Weights of a small transformer language model.
Architecture: RMSNorm before each block, rotary positions, biases on query, key and value.
Training: a variant of SOAP for these matrices, 149M tokens, 3218 steps.
Each number is 128 + 24 x the weight over its row's rms, rounded and kept within 0 to 255. Layers, rows and columns count from 0. Numbers have three digits each. The size before them is the row's rms in percent of the matrix's.

# gate: layer 7 MLP gate, 320x128, rms 0.264, rows 97-127, columns 64-127
# up: layer 7 MLP up, 320x128, rms 0.255, rows 97-127, columns 64-127
# down: layer 7 MLP down (transposed), 320x128, rms 0.273, rows 97-127, columns 64-127
gate97 100:172115114136142146118127123117113124123147089145169138084071112072128143123092100134132134092126114121149148129118118149166102109153143119134113115130143113116124071148109136132149097110150118
up97 101:131096137120104110122147122098137150137120119139136116097140114133123096152133157123176084145148163135088114109156121087100156161093143103103131129109129152147133170116148113099128150102137120
down97 104:105166092103131144158137158165108134150171119092115122178113129144103143159156144126083130128133096138165125134140123156101155127123159074116106109124144148075124150129096111099145162110106115
gate98 100:159103114153123160152094110128088179121138118103142148107133123123125110088127162133118084126149157145145149116074121129107114175139121122132162124116131114171110132157122096122111147117143130
up98 100:152157147143098117185124116164083157125147167070092129148146135160133118117142156133112154102133140137137078158149145107094133132109130128122114135112091139126145124125113078142136134069133162
down98 105:093116099140122179131125162120145085132127097146093084102149140121144107115144113114123111125116095159137145109122143107105104115078118115125102151164097125109141083122148149142150104110129091
gate99 091:078141181153099147177121134134129082126101138111136132137206137103128112117116139153139126150156140133111095102134124073128134140088105142127106120124107150156133126158091129106103101131075116
up99 099:125089119120137131105119071122125134109096116128091102133102096136122096124149108130121113104131106143108144163153113152118150080132153129165109116145094177093147134118128169159166174106172143
down99 083:126084129136099088121170109131123119124142122130123147139134136124133114117121122146153126125151150114098081145149108115133120117135135167114140153112109146147200130128134150140141115133151112
gate100 100:129123111103131144097130144143121152152094138117106166136141114114130139129136152089122136142089131165152161114124092070146092132101131132135133112130095120137174143173139110116109125150107151
up100 110:130108121119116129165120138099133134136128144103164163114125128142100129145124105133141160139142104152056141135125076143151149162127143124117107150157127114130140141074124103130172090116134133
down100 112:123141082126136111145154139163121145113124105128144136097095170131125168094139139110111165128128126118093121153064109102104074140128140152150140134172125175094121122157095113110153118176124121
gate101 107:118123086161128128140074146139144114127095146105079113130101152103152134136117148129108116127096146104112168074119107093128153115088158155121128119116144135134146158153119130123141094118127123
up101 108:152138096132140146113093112110114143157093102124136146135110163152109151104166131142094127146116129114119138128080165112102117104113165154120126167130099134161139111143149128093111111159152126
down101 112:142102131115126126124109140122220081139107096139113150112115129128111166111106129128134113092118128117107153137114124099124133101117171144158149181153144159148126155136155114134154124134146130
gate102 111:108101139094116127113182100106136126166126082129145140097118152107128113139164140119163132123137154145095168142141117148143149091120102100128100181125130124087128152132129110125127101153114146
up102 094:148049134117128130112087133171106123158103134110122132146154126098105121142093177144139099141142168159113164144080138124117122126158112128140096149117121123122141120181136095152094134130120125
down102 104:161165109146120128094124133160112124098113109100136172143143142126121132145177108130130103147099131138115105122136128115137143104131121095105103139127133122102073138095121103125135096141085158
gate103 101:136148148153122170126162103120130169130154137149147126154136128139144124134101092106122125105119130122127158150162117148144130153182085141101117126128144126123119114164106138108099149097169112
up103 108:075151106149109097145090122124152170149106123067126092127152140139111128117146116116148137090100124133150105159151165126127089136128129123139141126141125144108109100165129161104142143115121129
down103 107:100143097152077155122126153143140157149174098142110117130148158143136119112141126117112156125148155128189120158117098118112125128160149151155127156115130156097113128170177144138118157116147126
gate104 089:108135131148162143150111095109113107125086163110116121129116063130154129124171121100095146123079118148137126152112125150124147113148140134164078144121127123098130148072142118168103143109147115
up104 091:096149112128144162080105153121140161136124087129157120091146114127127126094179141133121092093154109131103127158067111128183117111120164136124099113110076124089117134138139133111125136117119123
down104 085:123076145109155090107164111126177162150123133145167143110164116129167092083114155134169115129117180112116116108144134168155120111154137146128112162119144149143118143130159133168121104148147116
gate105 112:115119145128150114148133151123105118137100160096111146147128117137147162137099096134113132116132115107116118115168075135109115168134102130087176184131161159120142109134122099124146096121144134
up105 104:139164126146132109127121145142131124099128109168109165206096090123123136139110113085138129161098083115121104145097166122146152144104110147146134156103134111151146145152112141118132109105110105
down105 108:101133125095136111138111106102114169135118133123103127092092148124163113158122129149107133124122160138138128093162057147126089111162153122149096133152091139106125126120133140119136136119135138
gate106 125:118157134093126079128148109122132137127099162121152131126130096144132145132118138134145153108099117138135116132065187129113104143126140158119140143097087149118178141157160141078095151099162127
up106 115:114124083098162106110118142110149117150132099112112164135112172143159169143122123147123162127137128106123132148159151147120159130137095116119189165118135130166079137167133132097147078139168113
down106 112:138082134096099142138089101161118136092124138141088142124101161112080124144125156133122122156135112121104135116168124055163124136105116088102139117130110101148106098142127129119157167160088128
gate107 089:174174167147133129186151145116132130162117151121069121128123132140144099112136120118124100123161140149084060117152115099129160120107130127127146162119136152130144128160126148119113109120169128
up107 090:089129085116151102112112125139080123106134162157095114164175137068119172132132126103141178139116137081134103116146160111138148141114106121139114111177125129128130125086163129134145108126143132
down107 105:113082113143141133134083146161154147123094125164136173125111140151127120131119134148106120137126118171173157162089105116071100123142136134144114119119116135130134175125097139114125148139130139
gate108 097:131135154101124103129094140098125122147178122094122147151132093119089106130118117152138100107111144132118149133146085131131111106137164117112122189129150099054098141105145144149134131112180096
up108 092:117113152110139076110076126144149085176154150083123097143112138142140120122147182085138134102133126101114134101130103106121106132096121169095159156126153126123150147131100096114122131132062085
down108 098:169117098106142141117146134159172096145116093092110120177135156142143123133157069095108146120127124122101093100118108105084138118133113161075125126111122084141079158164176124102121153102089131
gate109 091:136063121150140113122122168136138138130097126140161175141141121123094110126158131096103135155130141121092145108100127099114160106117110147137133111121121076131122147199154138133124145128132126
up109 099:104192143127116121111126159141158130116124123154131151171169130123160165176092138144168076125137156162159129116075122134144142134121157151114133150107096112123166147122114127099123139104166150
down109 092:113164130111079190150093154103117169135166176099118156108142145153130167165157142133139136120116148172127146153110133108134093102157156120119136109143140114146141153095117161119139155123141119
gate110 092:141148143179138126144152107102105093133092132108141102087115087112096147135128141155134142138150146116103121127140121084149120112070142144163134135122139077154128178090166144094123119120118090
up110 091:102114175126111130127116135173115144122088131107128127102125110109115160167148144101111096131143150166100131106123098143136136102103142154108136126175131105144129187068155144088144162138111153
down110 102:143159129168144089092135121145161154125129118118141113168140103135128104150110081094092139141127140150126124145123149123137122091127140160150147115074123117138147072131084077135116063122135178
gate111 096:144126144093131131121110131124135128138105117175137147176163150145163136103093097121135124144101074128147114120162104130130119107126124178158106134078113121077120124112134119146145152189139115
up111 097:127118114151139122124122149182113088138106152142095117093139134115124119092142171138142146078145071099164104153115126146189144149079110137134115125117120156109095135121107119131137111155086093
down111 092:117150080089134147083145124125142141111135135175167185153094181155112123103162162120129138161136148102163154115143122129135164140158141124131146130094172132127176154126153149160108123138145154
gate112 110:161109119123132135123110106130132168144122134107141114112148134177145122105147152152151154181109127123185107115128140118101118142133158117075138137109135113086113102085133153125088103094125095
up112 095:050188176134140118202152146148137134129141143100170115114116097138154140156117107142160147140138104132171116123147131154121142143137114113171143134091080134166097128132138190146147115102139114
down112 102:121130141115110140123127137148130104148128091140149108088093122111086124123133125105104131104139120148086119143123067115141115145143107102161119124141125111193118145119122136137143127130120130
gate113 089:117084146112136118101156117176094165111093119078156139149124152107115126139138069125168097126124141113155148108121166117132155109076154154142132176197114116099141092150103109172111127168152144
up113 103:157156173099119171130134120150096129157135138134110129121172131099143126129142096140163133109112138100133164105185143164119119104126163126183119143093135090079151167120166115120101086125110133
down113 085:124178098104156142085074155112126098142144152143153121126131133142124141161127152096105140130114114102166167129106083124123100185130124105142163120113152149122070146104172108131148145139113141
gate114 099:138124110140094136123117120107149094118120157171095150172126151105126158136123142113129114115136168108169104127111114119108088136115214120076128115137129149141134086099100103086094122107141131
up114 097:122143163121073124148144166131124150115127151121147148129135139150074085090119126152108129126091126095138091126145101123162160142117162094162144148121146166121124113147130137167115124077124129
down114 094:129118162131096111157157146166161123106117180153105157148139122113149088126156135133122087131059162120095123127157127125145103150150131157134136140135112106131116126109143150137114082153128090
gate115 097:154105123157112117150148136121124112122065150155106140132126126181131142087110172108120107123143106106142108118101108142116134137107048125110112089103157118120134192161135147136100173141112091
up115 090:155087118115069147093140159171144142145120118125149151107116098150138132124129118135131116141114129113111172127118162152157139114104083130150128137126145149099117117124176111149125139119129172
down115 086:147095173167131073124155115131179099142102099112132084150145131095150124084142142171159131132106138093135092129128120158099128122135105154133137110124142130125137138161102084134159092116099102
gate116 085:131119153129109135112109143156112120134145117095116111125137129119104117097152088102114131110081166161152134172139154150141130138105111125120139163097128156192130171191091117175116114108110124
up116 086:163083107112147127138109158137104128160129155091077117147130141090107114136128088128140140148126135136119104122115146154120065085130133141088139076160151128092162139119138125114133127095092147
down116 093:148178136091140130163114094131126114118127151154127134150140086126144128158135132125121104069135133147130164132091096110132115121101139145158150103114149138079097124111155112165103111127152134
gate117 101:129111087135096143084106161161144158109132140150121124105144095121116136174128117117109101129136104074130142115145115129145124102134122109103166107106094137126098146151122126126135130159095105
up117 101:088112140120130120076143116126165109122126094143131102139138111119138133130085122114144143135139172167134156124107118146124156116159126130109159095097127141113108088130097114122132105112156117
down117 094:129151065126150101138161098122094172124092152110154143106115111135127142101168150124152115144127106179109160127124167137160120121141152130082104138158104135139138136099163102143159172136091108
gate118 091:158144097125114118127139099116142122143116175157131101160138121115136084170102082164124135151123125148088125116112145137119130108138127154140156170129143090126162101124151151118110126144114092
up118 098:144139142130110106102177121163146167128166114116104073159133109065126114157138144129117136093140121157114113083150138147140130123184179058165156162149143145118155122131122095129127156104157141
down118 085:117132108152123145079123127121092130087153132144162126137110114121141180121141114108112099113148130133128149142128170137142105161151157104142114132151162126115121141120133112102161165122157101
gate119 103:104143162100084132106103129113118156133133119084094155118122146148117115132120135119170110143096106166131105111110104099127116092122111131112131161121069124150139114114136164163114077144084133
up119 095:118139143104049117155158127137136177134089126117131130120177166109174130113105130082102131110099128107071157108096110118142123129152132115117119144152148128104125138110136107148142152109111118
down119 105:153105135134127156137104088086144107133111161090154134168122082093134133125108123114085087132138121137122122127136093144099116102137096140099083104164114146117138111104147133151109146155158130
gate120 096:098148131131086091144123168139093166118120129137114153129102145106148097114111098129104115147141096158141135131116137129113171093117152069090111111082160102116107133123171151145137129128130122
up120 107:112127133109106128140141133142117126133131151116101144122120169084119088115093122123130103108129107126127105122127159126130121111171129107106130108146110121106143128153142163144117121118120132
down120 110:142124144115129133118170120097152153111091160083147093119142113168134159104154165114123125114148187141143144128130114139118072148136117166102109166177111117125117126105116109115135157156151106
gate121 089:123159130112095113120107132111132102170110204148161129155118138132151127090125164129134136135159148121124099124131099107095124157098118135096129139142117107130169158104144167098135110128082106
up121 093:139116139146154140131137079131161103141107148111149106139121137105134122139158118147134143112103129113132080145140140128120131109131127120171162124150129066159096167126153152095129105110092167
down121 101:137162121102136100109098135135146105139155092134164117151117138145098103102148176123123154137155108145097143125134153146141158139144175138139122147100133125146180172127090112139138095146123123
gate122 095:193166169072128152094137115112123110098129114146134140089106090135121162097098156061130128155162124122124137107121112126099142145087121178134118152130132139126126115187179125124129113138126096
up122 093:112113084089132087108132167115133170148160136131142163104111122177112119154135132157138144126163112144101098141151154091149129094149101127142095077135123153116108136125119165129079125128073069
down122 095:151193117145110128129146165108124111131122114125089098114119137118137072146114118119180112157113102153125148149117158149145153161085167159138092125139129157125116138146080131105178118149149150
gate123 095:126112169090118069120091149117126119096117145157140126129121147109159101166109087159155122149123110108123081147159166120153129136193112141133117145102119139154116113106159138112133083122138148
up123 100:155118129137189154140146115161124144138122127126133080122180101156115146105140123135131102097135142127103107135159097147116156084109112125102119118078150149072108144144106103141139151120119106
down123 089:148118154128153135107140131162088090125151158152124163150082112120149134155137115113127146197111068106165173139094150124120100120109153122104147093160128135102120154118110117116116163143176183
gate124 090:119160088156128161144081125120102133145108128152132156116092121134116108094152186145074148101134165104128162158118122115118125135154170121154150142113115087125085158139160153130140112153063116
up124 089:131137118134142124142154114087113132183149109117135120130178129136130116126145118109126183104140139141080103119120155150136114112133100155132183121146140137138127099112155129113101166176173132
down124 103:058175124117133156159141094108113076140121076123094136100113119138139121123140146151082126087165126143081139153108096138127104120139145157153115135179103125116129119139105172148143121120137119
gate125 128:135161075203175123131170064112118144145112112090106165117135131143121123102151124151112159137109155131120100112122120118104106129157152125146149148091131135102154124117112124139138097115089120
up125 109:151104082131141110106108121105110101154088145146161129132137103119117128140098069170091106125123156107124137128118121075124098150158150140092101112083186099120107140112122125131140122120118124
down125 113:117121094079100158131094129157114117098145113149114099155088180138172116121143135108120136129148085122117094135135135112140153140120093129137141147095135123103139119136109089113132115122124118
gate126 089:104173132093131117125152160164114133130142121149118120132092099128112097119146108121096124080146144111109115109152114139118102156136151153145095087117129142115141126137090161127131129142154089
up126 096:137154183084102125092097157078117136104117151108126152117120148145121117123141130149102125101121077165140146106123096149135119118087104136126145091097122128142114083120156093128093124144161113
down126 101:103135111120139171163175128128141113113101149126117105115173100123134104135127140105150102130084118141137122109161148106116142117125127143125083103147125111091104132140082142131151152070067124
gate127 102:091136102147140153140122114086146156146122104075075166151134127124158164114147149086140127125073130150140080115095105116133106125113142112165111129100082160151117124140149110136108149117127134
up127 093:145105139079155134157144114136133115160146076145184094135107130111143161099137112148148139114107132136132136096140110151121140127136107141124148124140155149104127147120148175137136129110150141
down127 101:069143113121134110131109112152129126161128134067113110136131158102154119134148135098157151160098145136126077117115143122114141143138151154154148122104151119108137159114105172139123123106114099